config.yaml
num_hidden_layers: 12
num_key_value_heads: 20
vocab_size: 32768
hidden_act: "swiglu"
rope_fraction: 1.0
init: "trunc"
init_std_o: 0.00401
lr_mult_down: 2.0
lr_head: 0.00785
warmup_steps: 0
decay_fraction: 0.861
final_lr_fraction: 0.05
batch_tokens: 262144
dataset: "wikipedia_en"
Each number is 200 + 40 x the weight over its row's rms, rounded and kept within 0 to 999. Layers, rows and columns count from 0. The size before them is the row's rms in percent of the matrix's.

# layer 2 attention output, 832x1280, rms 0.314, rows 433-473, columns 880-959
096,179,194,189,203,144,235,222,192,256,140,203,197,223,172,215,121,217,174,184,211,165,156,274,200,234,180,178,178,231,194,240,210,176,237,219,228,170,143,168,219,227,251,144,176,215,238,191,185,196,183,239,181,208,177,235,116,163,215,191,203,222,195,209,188,217,252,207,148,150,172,176,190,205,240,160,173,320,158,251,197
096,247,263,177,226,74,170,209,151,242,262,173,165,188,218,156,203,227,196,179,228,188,147,229,199,288,223,134,223,159,123,174,169,194,252,241,97,179,165,247,180,232,236,223,123,207,117,218,209,180,212,188,147,178,204,210,161,169,199,174,143,168,206,189,141,220,217,215,198,265,199,111,280,172,182,158,179,165,131,205,199
100,208,180,195,168,149,238,224,252,219,236,231,194,177,252,251,172,251,186,226,209,258,231,186,167,186,157,160,162,213,252,183,182,241,204,199,188,185,224,197,179,189,217,184,216,200,226,209,254,191,175,233,227,210,211,202,232,254,177,178,226,237,175,227,248,203,213,238,161,228,191,176,214,232,145,193,171,237,188,308,183
100,159,172,188,166,195,243,245,180,257,212,136,211,225,193,222,222,241,184,268,128,252,219,235,154,242,247,201,192,176,158,237,246,199,203,215,227,200,197,186,187,226,200,277,252,172,197,140,158,153,174,218,195,222,215,217,256,162,198,135,169,166,179,97,161,167,182,247,195,176,219,206,239,141,163,246,207,179,145,183,218
100,170,208,238,227,206,247,179,197,266,192,197,238,139,166,197,161,219,210,209,235,254,166,140,143,263,228,189,222,155,218,145,250,156,234,241,251,190,185,266,243,189,207,194,223,170,153,249,158,156,247,206,160,228,172,232,214,211,186,247,163,167,201,249,210,150,212,220,233,233,232,183,254,217,182,173,166,210,206,173,222
099,217,126,199,213,135,215,227,210,190,149,163,121,185,176,188,186,211,203,238,216,155,168,188,192,202,153,236,201,144,168,204,224,211,204,180,88,293,151,244,138,170,207,219,160,144,131,170,207,169,261,169,147,186,266,258,218,283,255,282,187,184,222,245,220,148,191,152,132,282,220,146,273,174,204,222,128,152,226,258,148
097,204,248,218,254,220,198,169,155,158,176,110,217,220,255,224,240,192,210,183,226,204,236,230,189,195,221,150,223,140,237,196,170,178,188,203,180,232,232,200,179,235,171,212,175,215,207,160,225,185,252,180,295,189,196,162,273,174,237,202,183,217,223,229,214,222,215,295,170,207,220,189,253,181,188,243,244,187,249,204,260
099,69,210,217,173,245,255,219,299,171,243,219,221,139,236,188,188,218,153,206,249,269,130,200,227,209,190,189,119,230,202,137,118,252,194,178,201,131,218,163,149,179,225,140,215,156,172,227,136,194,168,132,139,165,174,207,177,206,182,205,158,251,229,140,194,253,164,208,247,152,184,161,199,288,124,205,225,190,181,196,259
096,196,264,215,194,230,152,198,219,218,194,202,195,229,185,221,157,234,246,155,197,174,200,114,211,217,160,177,183,134,95,160,213,159,190,222,95,209,166,208,180,161,182,189,197,207,231,151,150,147,204,231,248,170,115,236,169,246,181,187,213,146,162,209,182,194,198,215,171,186,203,218,117,185,194,165,180,206,242,215,95
102,201,157,177,189,166,287,197,249,247,193,157,155,187,243,190,236,220,244,219,231,254,211,170,225,248,220,176,172,225,163,204,225,159,149,176,230,191,205,187,193,188,209,135,318,171,227,222,175,212,204,162,214,190,180,249,160,216,175,164,295,155,275,186,112,167,164,152,191,203,236,252,136,201,147,142,142,210,182,178,200
095,196,178,151,261,152,271,160,205,253,199,184,244,241,282,163,195,190,299,194,164,173,194,168,156,187,279,230,159,188,198,220,251,171,182,253,185,240,262,204,166,134,229,272,224,213,180,264,188,267,172,146,183,241,262,239,266,236,163,166,199,194,227,179,231,254,190,224,260,199,195,202,278,271,228,208,185,148,143,178,216
101,133,194,142,252,182,207,251,200,177,205,200,225,240,170,166,223,154,280,272,180,154,103,249,150,156,210,181,143,187,241,126,135,160,262,166,170,217,160,235,205,210,171,106,134,142,235,229,152,206,125,262,167,204,156,222,177,155,133,169,213,149,183,168,252,252,146,131,222,246,201,219,163,163,215,285,193,173,208,267,226
098,155,178,199,219,123,311,286,179,233,202,192,179,198,189,255,147,211,163,216,136,294,226,209,179,161,249,183,172,229,261,227,207,115,279,210,167,179,215,129,117,216,227,215,189,139,262,239,125,222,64,185,199,215,238,178,185,217,213,153,129,164,122,175,177,188,184,233,255,91,193,212,181,185,226,246,241,252,176,185,157
101,200,192,151,207,279,162,218,221,236,201,243,178,237,190,166,208,131,240,184,160,177,170,218,221,182,210,217,204,244,235,172,276,192,223,219,230,235,218,134,206,235,229,239,257,225,251,170,139,152,186,193,224,221,212,201,200,149,229,202,221,169,221,265,184,173,315,201,222,120,235,212,238,227,179,195,323,229,227,295,137
101,240,225,215,133,235,162,203,149,204,246,253,189,230,201,249,161,202,167,154,248,206,243,242,159,197,306,225,241,186,205,191,200,120,146,187,278,187,284,155,215,256,255,153,209,204,172,207,238,164,178,190,205,187,192,224,192,252,173,243,255,193,203,180,198,141,151,151,206,176,222,174,236,189,170,203,221,148,184,212,157
099,152,158,238,190,126,173,236,207,253,199,170,204,172,274,168,127,269,175,274,205,203,247,141,130,205,181,185,157,163,201,232,217,252,202,215,240,167,206,224,212,206,237,239,175,240,229,245,180,163,200,196,154,199,217,122,212,160,184,271,121,254,155,216,160,207,247,114,123,214,183,258,152,135,248,179,279,242,180,242,203
098,121,158,255,131,214,164,248,183,137,173,178,194,263,229,155,243,133,192,239,184,201,227,162,183,202,156,175,185,211,235,195,176,157,189,203,176,246,236,169,161,222,179,235,247,179,186,207,190,212,157,189,179,155,183,248,215,226,142,246,239,192,184,231,214,254,144,250,204,213,178,246,122,217,209,242,186,178,174,215,219
100,214,188,234,169,156,223,198,210,242,257,142,178,167,192,197,173,227,204,233,194,221,207,185,126,143,197,151,160,200,262,207,191,177,196,204,270,224,169,265,211,241,196,213,202,244,146,160,180,193,214,91,243,243,177,213,118,243,159,198,237,180,230,232,233,221,247,248,192,208,169,329,157,251,167,200,211,129,174,236,176
101,175,245,217,139,174,198,176,95,188,186,145,167,179,160,190,206,135,252,221,138,286,209,207,268,204,218,223,226,234,229,206,160,190,180,197,242,152,172,142,164,159,203,183,178,219,193,240,210,187,187,212,224,213,266,187,171,264,170,104,164,139,96,193,219,237,217,177,221,195,280,168,250,239,171,141,222,180,168,181,183
099,232,222,199,175,210,195,194,218,158,239,208,186,251,159,283,207,145,110,182,151,181,215,250,243,229,174,160,164,226,203,161,186,207,190,232,191,193,238,199,244,194,197,167,214,218,215,237,187,199,165,193,166,209,166,236,220,199,219,188,181,202,189,201,222,168,125,229,225,181,238,185,251,210,186,216,231,209,180,223,203
100,178,197,259,179,191,165,183,183,193,279,220,258,213,239,152,202,173,209,190,238,184,253,133,214,247,217,203,172,122,240,182,229,201,210,209,191,231,255,140,231,191,233,229,220,206,161,184,232,154,241,189,183,112,210,93,152,171,206,182,162,227,244,181,188,256,264,217,224,136,233,235,211,206,161,194,138,174,177,227,202
101,172,162,236,214,145,129,159,182,209,218,229,222,199,125,196,202,170,248,283,192,219,240,183,221,196,83,181,163,153,205,189,227,172,314,167,142,268,230,162,236,126,260,162,229,158,214,189,225,243,170,203,230,253,153,145,241,255,165,244,197,155,177,241,219,218,113,206,265,189,215,185,187,140,229,165,221,206,172,193,133
099,166,171,131,176,197,126,151,229,214,202,221,95,197,165,280,177,246,250,149,194,216,144,204,179,161,169,204,203,247,238,180,253,211,179,123,208,170,153,141,199,243,116,149,172,180,239,196,189,181,174,225,152,211,206,178,329,285,245,179,224,218,195,216,210,170,204,185,247,230,130,227,244,201,136,161,236,268,325,247,201
098,206,233,187,149,174,197,133,237,159,313,187,299,111,174,174,195,143,213,268,196,196,247,242,229,266,191,244,260,207,217,194,162,145,140,183,177,210,210,137,168,234,183,66,188,186,200,192,173,263,162,176,277,256,224,158,142,184,151,189,218,196,210,219,176,165,139,177,205,261,187,228,246,224,252,252,219,152,189,254,226
099,223,220,215,192,260,183,197,233,157,216,236,182,212,176,202,229,157,229,164,256,218,265,190,228,235,309,283,231,171,116,218,108,163,156,239,148,133,149,191,222,228,201,255,211,126,217,210,197,190,168,174,178,162,267,234,236,189,240,284,204,281,206,177,188,147,199,151,264,234,232,211,177,156,200,251,231,249,313,191,178
100,192,172,178,251,209,209,219,210,209,156,197,222,204,218,241,229,194,256,178,253,170,205,190,227,182,260,207,175,185,163,173,125,232,131,120,250,244,218,215,201,216,220,198,192,139,213,186,226,207,247,226,241,179,212,139,233,181,165,227,146,251,238,260,210,195,169,222,218,276,280,190,201,216,126,249,171,218,282,216,199
099,207,260,188,243,216,191,164,266,214,279,217,253,171,151,195,199,181,211,247,236,237,239,237,229,203,212,200,189,164,213,188,209,168,253,288,200,200,131,235,203,176,157,176,223,292,184,205,246,240,190,205,201,206,175,221,162,241,224,243,242,295,213,225,238,236,217,236,182,297,269,146,166,167,271,162,209,173,243,139,176
100,200,176,163,221,209,260,188,237,256,256,203,153,219,220,176,141,122,192,237,150,203,222,269,169,189,217,276,195,235,211,191,194,213,254,177,170,227,112,234,265,196,195,236,247,231,140,266,152,236,231,262,181,135,226,259,234,265,255,165,195,158,231,158,157,227,195,149,150,191,225,158,242,172,179,202,224,221,214,205,261
105,210,172,229,212,175,251,239,215,140,226,159,174,274,160,190,152,181,289,253,214,149,209,208,219,245,139,275,154,229,172,203,161,236,192,251,251,180,152,194,173,212,141,211,241,240,286,229,202,209,170,237,166,286,211,185,164,198,116,210,240,119,256,213,205,231,121,244,236,177,195,255,213,232,187,163,253,124,187,236,183
098,180,310,226,202,125,223,190,258,243,177,179,189,207,235,194,230,235,192,187,218,158,249,181,243,132,164,166,199,214,189,158,121,190,256,222,205,107,218,219,202,159,245,205,157,204,175,144,257,124,125,213,253,227,166,208,245,334,246,260,163,201,159,208,255,223,181,245,193,297,146,206,224,248,205,211,222,271,191,163,192
098,217,253,209,198,173,197,202,193,162,263,243,254,223,180,281,175,169,228,236,273,170,152,278,161,240,233,133,161,266,146,188,149,155,268,163,190,181,176,140,194,214,283,269,205,180,195,177,180,253,164,229,190,146,173,231,182,256,286,233,226,182,207,201,168,249,126,158,227,214,221,229,185,190,247,171,190,182,274,230,150
096,199,204,213,216,182,212,241,167,266,178,234,203,199,276,142,196,196,156,126,215,177,173,129,213,241,215,167,162,238,189,182,103,198,247,215,164,171,199,181,148,201,236,175,254,186,205,234,183,229,146,228,174,230,140,241,171,294,237,158,139,207,165,208,194,177,290,201,233,208,203,182,240,199,160,163,168,212,99,246,208
100,181,184,213,222,219,205,217,147,199,131,148,117,207,236,152,192,217,176,190,193,62,232,137,222,279,249,62,167,242,288,219,243,218,272,138,200,145,280,224,184,136,173,158,180,187,249,223,225,197,228,165,274,157,172,201,156,119,98,230,166,139,211,153,262,227,115,190,161,222,182,160,206,189,201,264,136,145,111,144,254
100,206,320,292,188,218,251,192,188,311,254,269,263,240,211,226,252,233,229,236,177,187,154,99,186,217,192,171,196,181,121,172,255,255,224,192,239,179,227,177,209,139,193,181,216,217,223,237,179,209,162,194,218,224,177,168,237,132,186,169,169,183,224,153,222,236,176,216,199,159,248,207,208,199,275,233,263,195,204,309,214
100,243,180,210,181,258,234,240,223,206,217,239,217,168,221,229,149,274,254,183,181,185,182,197,245,171,200,120,192,160,165,156,224,245,205,237,176,141,208,205,95,242,290,255,221,75,236,226,201,150,190,146,147,229,158,281,154,177,213,167,240,141,220,171,215,197,186,285,199,239,218,236,164,259,165,147,207,157,173,173,145
097,201,154,216,186,197,260,146,203,217,223,215,178,159,217,183,232,186,214,153,176,120,195,166,285,221,187,166,187,154,198,213,150,191,195,219,201,217,277,239,224,170,188,187,236,142,216,176,110,238,92,197,259,183,226,163,175,165,225,226,176,224,174,181,189,194,283,250,239,194,273,197,277,208,180,120,194,183,234,155,242
100,204,242,233,214,218,179,213,199,181,185,163,295,207,239,241,160,206,168,183,219,230,188,195,200,231,236,207,233,193,252,279,235,242,204,222,189,168,224,242,247,248,142,218,190,138,221,221,145,219,241,151,244,192,229,185,263,193,246,192,172,212,171,236,111,212,242,210,225,244,131,205,196,159,178,270,242,236,238,231,255
102,252,223,215,266,178,249,229,197,165,203,232,271,157,231,226,169,132,213,223,229,105,205,200,180,278,187,153,262,166,189,179,207,182,81,200,195,163,170,210,210,233,165,249,232,259,229,231,214,142,268,230,211,194,202,126,201,200,180,196,221,214,159,179,104,155,232,218,135,225,239,212,202,141,141,170,267,158,165,160,257
099,125,266,192,190,150,245,233,212,227,250,103,226,236,161,206,209,220,206,191,224,201,174,217,158,238,138,204,232,246,187,163,233,210,185,203,172,296,175,179,151,228,231,277,233,151,192,248,238,188,165,182,194,162,194,129,185,279,184,236,248,219,250,242,217,253,189,151,223,272,372,218,190,194,201,276,218,222,195,220,219
104,249,188,162,188,265,213,246,230,212,246,218,154,172,184,188,163,210,172,242,164,171,145,230,186,201,197,179,179,201,258,272,190,151,199,265,168,247,194,174,260,231,256,216,168,169,214,197,174,161,201,192,159,293,235,165,211,189,229,172,210,260,132,157,228,243,151,188,207,161,177,192,119,190,179,200,118,190,233,195,189
099,298,180,154,205,202,140,191,245,205,133,240,228,246,204,169,146,227,164,218,204,229,175,181,199,220,201,208,103,146,227,202,220,143,190,205,215,227,169,194,198,189,142,205,124,104,197,130,195,172,238,180,195,131,207,122,222,229,200,220,148,222,157,194,204,187,211,256,193,214,250,192,228,136,230,159,200,150,144,228,204